Weights of a small GPT-style language model, trained from scratch on English Wikipedia.
Size: 16 layers, width 384, 12 heads of 32, MLP 1536 tanh GELU, vocabulary 5064, 30.3M parameters.
Architecture: RMSNorm before each block, tied embeddings.
Training: a variant of Adam for these matrices, 375M tokens.
Each number is 50 + 10 x the weight over its row's rms, rounded and kept within 0 to 99. Layers, rows and columns count from 0. The size before them is the row's rms in percent of the matrix's.

# layer 4 attention value, 384x384, rms 0.0503, rows 242-254, columns 0-127
070:36 63 46 53 37 58 71 41 41 43 48 59 62 45 59 60 50 42 56 61 53 35 61 54 58 44 57 62 32 62 44 34 47 44 44 52 61 53 51 46 53 60 65 47 50 40 49 43 52 57 40 37 39 59 53 56 46 51 59 53 50 61 28 60 46 43 43 48 44 58 54 31 42 53 48 63 63 53 48 40 14 62 51 35 50 43 57 46 53 55 61 40 65 56 38 40 51 52 29 51 69 41 50 34 40 51 55 29 64 44 27 60 50 56 48 51 46 58 44 47 49 42 48 46 57 36 59 65
070:53 45 38 43 34 56 60 52 42 42 42 51 55 50 33 43 35 42 42 51 48 36 52 46 51 58 37 48 70 49 52 42 56 66 48 55 67 42 37 37 57 52 56 42 54 45 50 50 47 60 37 43 54 51 61 58 59 43 49 43 60 39 62 61 51 60 63 55 44 45 32 40 53 53 45 43 58 28 45 59 47 40 40 64 46 36 64 70 25 40 31 48 42 41 47 56 59 58 61 56 51 41 40 38 43 60 60 63 60 62 63 55 40 44 64 43 58 50 63 69 36 46 43 75 50 64 43 61
064:49 40 46 36 38 54 30 48 42 44 56 54 39 47 48 41 57 48 42 52 38 54 51 66 42 53 53 52 62 49 43 53 56 62 71 58 66 46 82 30 56 45 44 48 51 52 35 38 53 56 54 63 43 54 49 47 57 43 43 35 47 55 60 55 54 54 30 54 47 48 49 51 44 60 42 51 56 46 59 51 58 44 46 56 65 46 46 50 54 50 35 52 63 50 34 51 46 37 59 45 49 69 44 59 49 59 45 61 49 59 61 40 33 59 54 62 43 58 42 59 53 50 45 46 55 59 52 44
067:51 50 57 68 47 56 38 48 50 42 65 74 50 51 65 49 58 33 65 57 60 54 54 57 51 42 47 53 44 50 45 57 48 39 57 44 49 41 62 59 59 22 58 41 49 49 50 59 45 39 60 62 46 47 50 46 49 50 42 52 43 54 49 42 60 52 66 59 52 46 44 64 45 50 55 59 52 59 51 49 47 54 54 45 55 62 48 42 43 47 48 55 43 50 48 39 45 62 34 46 28 62 73 52 40 54 54 52 28 47 53 59 43 58 50 34 45 63 52 43 55 48 50 51 53 51 59 53
070:44 58 41 68 48 50 53 48 45 57 59 31 54 44 36 56 62 37 32 57 39 49 36 64 38 63 52 33 47 53 34 41 58 57 46 40 50 57 52 64 45 56 53 53 50 41 70 47 56 38 52 61 38 42 38 53 38 46 54 38 59 42 33 64 58 57 41 54 62 40 47 50 54 52 56 55 55 53 54 24 50 30 72 49 42 48 60 35 62 43 45 52 55 47 46 40 35 39 53 76 66 39 53 42 52 54 59 51 39 50 41 51 43 73 48 58 34 57 59 58 52 65 31 40 58 50 47 51
072:49 61 52 42 44 39 40 47 46 49 43 60 38 45 51 44 45 59 50 48 43 56 62 43 59 45 61 40 43 57 55 51 48 45 32 56 63 52 64 47 63 64 45 54 36 54 51 56 48 39 47 53 53 36 42 52 40 52 39 48 39 61 55 57 44 47 50 46 45 45 56 53 56 58 55 43 50 48 48 49 43 56 57 55 62 46 57 71 73 57 55 72 59 62 51 64 57 37 55 42 41 42 52 30 47 31 40 69 57 57 50 57 37 22 64 47 45 58 58 29 43 43 52 38 51 67 35 36
074:51 40 42 51 36 42 54 37 62 63 57 41 53 44 45 58 55 53 47 39 45 60 47 74 36 62 55 40 58 56 53 31 72 50 49 49 44 52 39 41 58 45 61 46 50 52 47 42 50 47 71 58 49 61 43 41 50 51 54 47 46 43 55 24 66 49 48 41 46 56 48 63 58 55 44 48 42 55 47 35 50 37 39 56 37 51 30 52 39 50 61 58 59 42 60 40 44 45 50 41 41 34 41 62 57 61 53 66 46 47 65 59 49 56 51 56 53 47 40 47 47 70 48 37 33 56 47 41
070:45 36 62 61 56 44 34 42 75 53 38 48 54 46 47 68 55 45 70 57 53 57 37 49 27 50 50 39 20 47 50 35 48 48 56 41 45 59 49 59 54 35 41 59 55 64 65 55 26 61 37 46 45 64 50 40 47 51 63 52 48 54 52 52 51 36 53 65 55 44 52 51 71 54 55 49 63 44 56 40 58 53 47 50 41 45 41 35 58 53 48 50 37 59 59 37 55 57 57 76 54 45 73 72 38 56 62 45 33 31 48 39 61 54 49 50 48 31 35 49 61 42 44 47 44 55 52 51
068:47 61 54 49 55 37 46 43 57 52 46 40 54 44 67 55 49 58 60 59 55 41 60 42 48 43 40 69 48 63 44 28 35 30 32 54 36 37 48 43 63 46 46 57 56 54 44 57 61 61 48 41 50 56 46 55 39 55 68 61 31 55 47 36 46 56 54 55 73 66 48 44 44 58 57 59 46 45 43 54 39 60 42 39 53 71 40 50 55 60 51 38 46 56 43 31 66 43 37 44 48 40 29 50 44 62 54 34 56 42 61 71 42 39 54 59 56 56 44 46 53 35 55 49 33 52 40 51
066:51 32 49 40 45 55 65 47 51 57 55 50 58 53 36 46 62 23 46 45 50 52 35 54 27 59 60 46 32 44 45 30 54 56 59 47 53 56 54 55 60 49 32 60 55 74 56 49 55 60 52 50 50 55 51 36 65 60 47 42 48 65 67 65 45 51 43 51 67 53 53 51 45 52 48 45 65 51 57 41 54 54 47 35 44 52 55 33 50 56 52 58 63 35 46 37 52 60 65 48 56 57 54 73 46 76 56 66 48 47 56 33 54 62 55 45 35 30 41 67 60 65 48 53 45 51 56 38
070:53 57 51 55 50 34 52 57 48 42 39 60 54 53 49 49 62 58 59 53 52 41 46 37 61 41 64 41 40 64 62 50 56 44 22 54 51 52 47 64 45 59 50 52 50 49 53 41 47 46 48 51 45 59 57 50 53 51 56 48 45 62 36 71 45 39 33 46 47 48 60 37 54 64 53 59 61 45 39 49 39 50 65 15 35 51 46 45 59 70 47 41 59 48 61 43 56 51 30 46 53 44 61 37 43 48 52 32 52 54 57 45 44 60 35 35 35 52 53 54 46 54 51 67 41 43 46 48
074:54 39 38 43 39 52 53 41 44 48 31 43 58 53 56 58 32 64 44 46 53 53 44 57 64 44 48 34 60 68 39 57 43 45 34 48 58 49 61 48 64 55 51 60 51 19 46 51 49 54 43 47 57 67 48 46 34 48 36 47 72 53 46 55 54 70 45 60 47 51 43 58 52 67 41 47 54 44 41 41 37 65 36 64 37 45 37 61 36 40 68 60 71 47 51 59 35 53 53 48 40 31 42 50 42 72 36 61 41 59 52 62 73 35 56 54 58 40 61 56 51 48 32 49 55 58 60 54
073:48 42 49 56 43 55 50 63 63 48 55 35 55 40 67 52 64 51 48 55 43 57 60 57 42 52 50 44 42 51 52 53 55 57 55 48 30 60 63 48 63 35 49 48 53 63 43 57 52 46 42 59 38 61 51 45 26 42 43 57 53 44 45 36 48 41 41 45 38 46 66 39 48 42 43 65 46 57 62 48 63 57 62 40 56 60 56 52 51 48 52 54 60 51 56 45 78 52 48 62 53 41 40 49 42 43 50 35 38 25 60 42 48 73 39 63 58 61 56 62 53 56 62 49 56 45 66 59
# layer 4 attention output (transposed), 384x384, rms 0.0505, rows 242-254, columns 0-127
067:52 46 40 49 46 52 54 47 54 48 54 49 60 50 52 47 43 59 52 31 48 60 54 57 61 53 52 28 52 59 43 49 46 49 57 60 43 53 44 55 45 39 47 51 69 49 38 54 46 51 64 47 44 46 28 36 38 44 35 32 63 41 48 39 59 49 55 46 47 51 54 58 64 72 55 47 40 54 63 48 76 52 56 40 35 62 65 33 32 46 50 58 40 34 50 53 47 51 57 43 50 57 73 67 51 34 40 54 46 55 55 57 53 57 45 33 39 51 62 47 38 51 41 47 58 62 53 27
072:49 39 70 52 62 48 31 50 44 58 60 51 58 47 58 37 64 31 47 57 52 56 32 57 67 34 41 68 60 52 46 62 29 44 32 68 56 42 62 55 67 42 24 50 17 59 59 52 37 56 43 58 42 67 52 68 56 48 55 37 52 74 51 55 56 50 61 41 47 42 47 57 43 51 54 40 55 57 50 41 25 50 36 62 58 58 35 59 51 64 54 35 51 59 53 56 50 46 44 58 60 47 46 35 47 57 50 35 56 33 55 45 60 47 58 46 32 56 52 57 57 46 36 38 54 50 38 42
066:54 63 67 52 48 49 58 43 36 58 36 56 53 61 54 44 55 43 42 59 40 36 37 43 47 62 38 33 46 34 48 50 59 48 38 30 53 18 55 53 64 56 41 69 48 55 54 65 40 47 34 61 62 56 41 70 55 73 58 60 45 44 45 49 58 59 59 49 56 24 43 47 51 47 51 59 26 43 44 40 39 44 51 51 46 54 48 73 49 49 62 61 43 57 25 59 48 51 52 47 49 57 65 38 24 44 52 43 58 48 43 49 53 42 50 54 61 59 57 49 56 44 49 44 61 53 31 46
066:64 45 43 41 46 46 46 54 43 55 63 53 49 49 40 44 51 37 46 67 44 44 52 39 26 62 46 43 57 55 50 61 54 47 68 67 57 45 50 49 32 57 68 53 54 31 46 52 60 41 62 57 64 37 53 35 59 39 51 51 36 36 43 36 38 64 29 49 39 49 68 67 58 49 41 37 58 62 47 67 42 32 54 38 76 38 58 68 44 51 49 66 45 56 61 53 55 41 45 64 56 56 30 66 48 55 41 61 46 46 43 76 41 42 48 50 60 36 51 74 49 39 62 52 46 45 35 38
066:58 41 60 42 47 58 72 66 51 44 47 57 42 57 56 58 31 48 55 57 55 41 44 51 49 50 32 43 51 43 46 59 50 57 41 40 51 56 55 46 52 53 33 63 31 51 49 41 35 53 43 54 59 68 53 57 49 45 43 46 43 45 52 40 42 47 65 45 33 36 66 66 60 41 45 46 23 38 43 55 33 41 60 57 63 55 51 61 47 53 66 59 34 50 46 44 65 65 48 45 43 62 25 46 57 64 55 49 69 39 20 41 53 60 57 66 47 39 51 59 55 48 64 63 67 53 44 41
072:35 54 52 53 65 47 58 53 36 74 51 57 62 52 35 62 48 33 42 55 56 50 50 60 46 60 33 49 52 42 60 48 58 67 49 57 54 51 68 53 63 42 51 35 59 54 59 50 45 52 37 63 64 47 48 38 67 73 54 70 36 57 51 61 41 54 42 61 49 43 50 41 46 41 46 53 54 56 52 34 60 52 42 43 40 37 47 56 52 56 51 30 36 52 55 38 44 51 52 60 78 52 33 46 32 66 62 43 41 45 44 33 50 51 45 59 55 52 46 48 59 55 35 39 39 53 39 66
072:36 60 63 42 27 47 55 52 48 56 61 39 57 45 56 62 38 66 62 51 49 44 33 53 60 47 41 46 47 62 49 45 52 64 51 46 48 49 54 41 50 43 53 75 57 55 54 32 58 49 54 54 62 51 55 69 48 34 65 52 62 37 54 58 62 67 53 52 54 48 33 43 52 56 37 63 38 58 32 65 52 47 58 48 55 46 53 66 53 58 43 53 40 35 48 64 44 56 57 64 32 55 58 30 58 70 63 52 48 64 41 63 63 44 50 23 58 46 35 69 55 38 48 60 53 38 51 59
068:67 62 48 51 39 54 52 54 47 44 44 56 61 50 41 68 55 67 53 59 51 49 58 51 58 46 48 65 46 62 59 53 46 53 62 28 46 61 45 47 36 55 53 57 43 32 55 40 60 30 53 44 36 44 49 37 39 20 45 59 35 42 38 54 34 53 51 57 39 48 39 55 52 40 64 59 38 28 47 51 49 49 60 41 61 41 59 53 54 46 51 43 48 51 23 49 50 60 54 40 27 57 29 49 52 50 65 59 58 57 48 52 46 51 48 72 67 56 53 54 44 60 48 72 58 40 49 49
072:40 41 48 43 50 59 55 39 76 48 63 48 60 35 48 57 33 54 45 37 46 50 46 56 52 59 69 58 54 52 53 42 34 45 63 60 45 15 43 56 33 60 64 42 67 47 40 52 53 50 68 42 51 45 47 28 53 48 49 47 63 51 48 54 52 44 43 59 36 77 51 49 66 39 46 50 70 66 64 72 58 57 47 51 52 49 47 17 46 38 43 57 53 49 50 53 50 43 57 37 53 56 56 48 61 52 51 54 53 59 43 49 63 49 47 42 48 46 51 39 38 59 44 55 37 42 57 44
066:67 70 48 42 37 41 54 51 43 43 45 40 53 62 55 48 36 54 62 52 38 43 54 48 75 56 33 52 61 55 41 52 56 52 66 23 50 24 45 53 49 57 44 65 61 37 65 48 41 47 44 50 38 64 49 49 53 61 42 61 50 62 36 47 52 67 56 51 58 19 28 49 53 56 38 67 30 45 44 57 65 46 37 59 47 57 46 68 69 48 58 66 56 47 30 47 36 65 48 51 35 51 48 38 56 41 55 47 56 47 50 57 47 46 44 72 69 52 41 57 56 54 46 58 70 52 52 53
070:53 72 32 34 57 53 43 49 55 41 59 44 28 52 49 50 43 54 55 34 51 50 69 49 71 65 60 49 59 63 47 41 45 56 61 57 37 87 46 51 23 48 57 51 55 53 39 61 53 45 58 39 50 43 34 23 45 28 35 49 68 29 57 23 55 47 41 57 42 65 48 55 45 42 41 36 52 56 51 47 60 57 57 43 52 49 57 22 53 49 32 49 37 47 54 50 52 42 58 44 53 44 59 51 51 59 53 62 46 65 59 59 53 56 51 41 48 51 43 53 47 46 48 54 52 46 61 53
072:46 48 41 62 35 51 61 59 71 71 50 52 41 55 67 58 27 38 50 46 47 47 37 48 42 52 44 66 41 30 35 48 41 43 41 60 43 51 55 57 54 50 52 60 52 57 50 70 46 41 63 62 38 32 59 55 50 54 47 34 57 45 49 65 50 47 48 51 53 47 26 54 58 56 54 42 58 53 59 57 68 44 48 51 45 57 46 50 45 48 57 44 44 37 68 44 41 51 43 48 47 66 37 50 56 40 40 46 45 40 64 38 71 53 46 54 38 66 39 54 52 63 65 42 27 62 33 56
073:44 59 36 51 52 43 61 37 60 50 58 33 55 57 59 42 45 56 58 54 42 44 53 54 48 63 63 43 43 61 40 49 64 45 54 43 39 56 41 46 34 53 59 59 51 53 60 35 50 56 52 61 46 45 46 39 46 24 44 67 59 32 46 32 66 63 47 62 49 47 51 52 34 53 60 37 47 47 57 49 39 26 56 56 44 50 58 62 59 45 34 72 51 50 33 45 48 47 51 40 27 59 58 69 52 53 49 55 58 65 32 68 43 43 37 45 49 38 48 54 43 60 59 52 56 29 67 48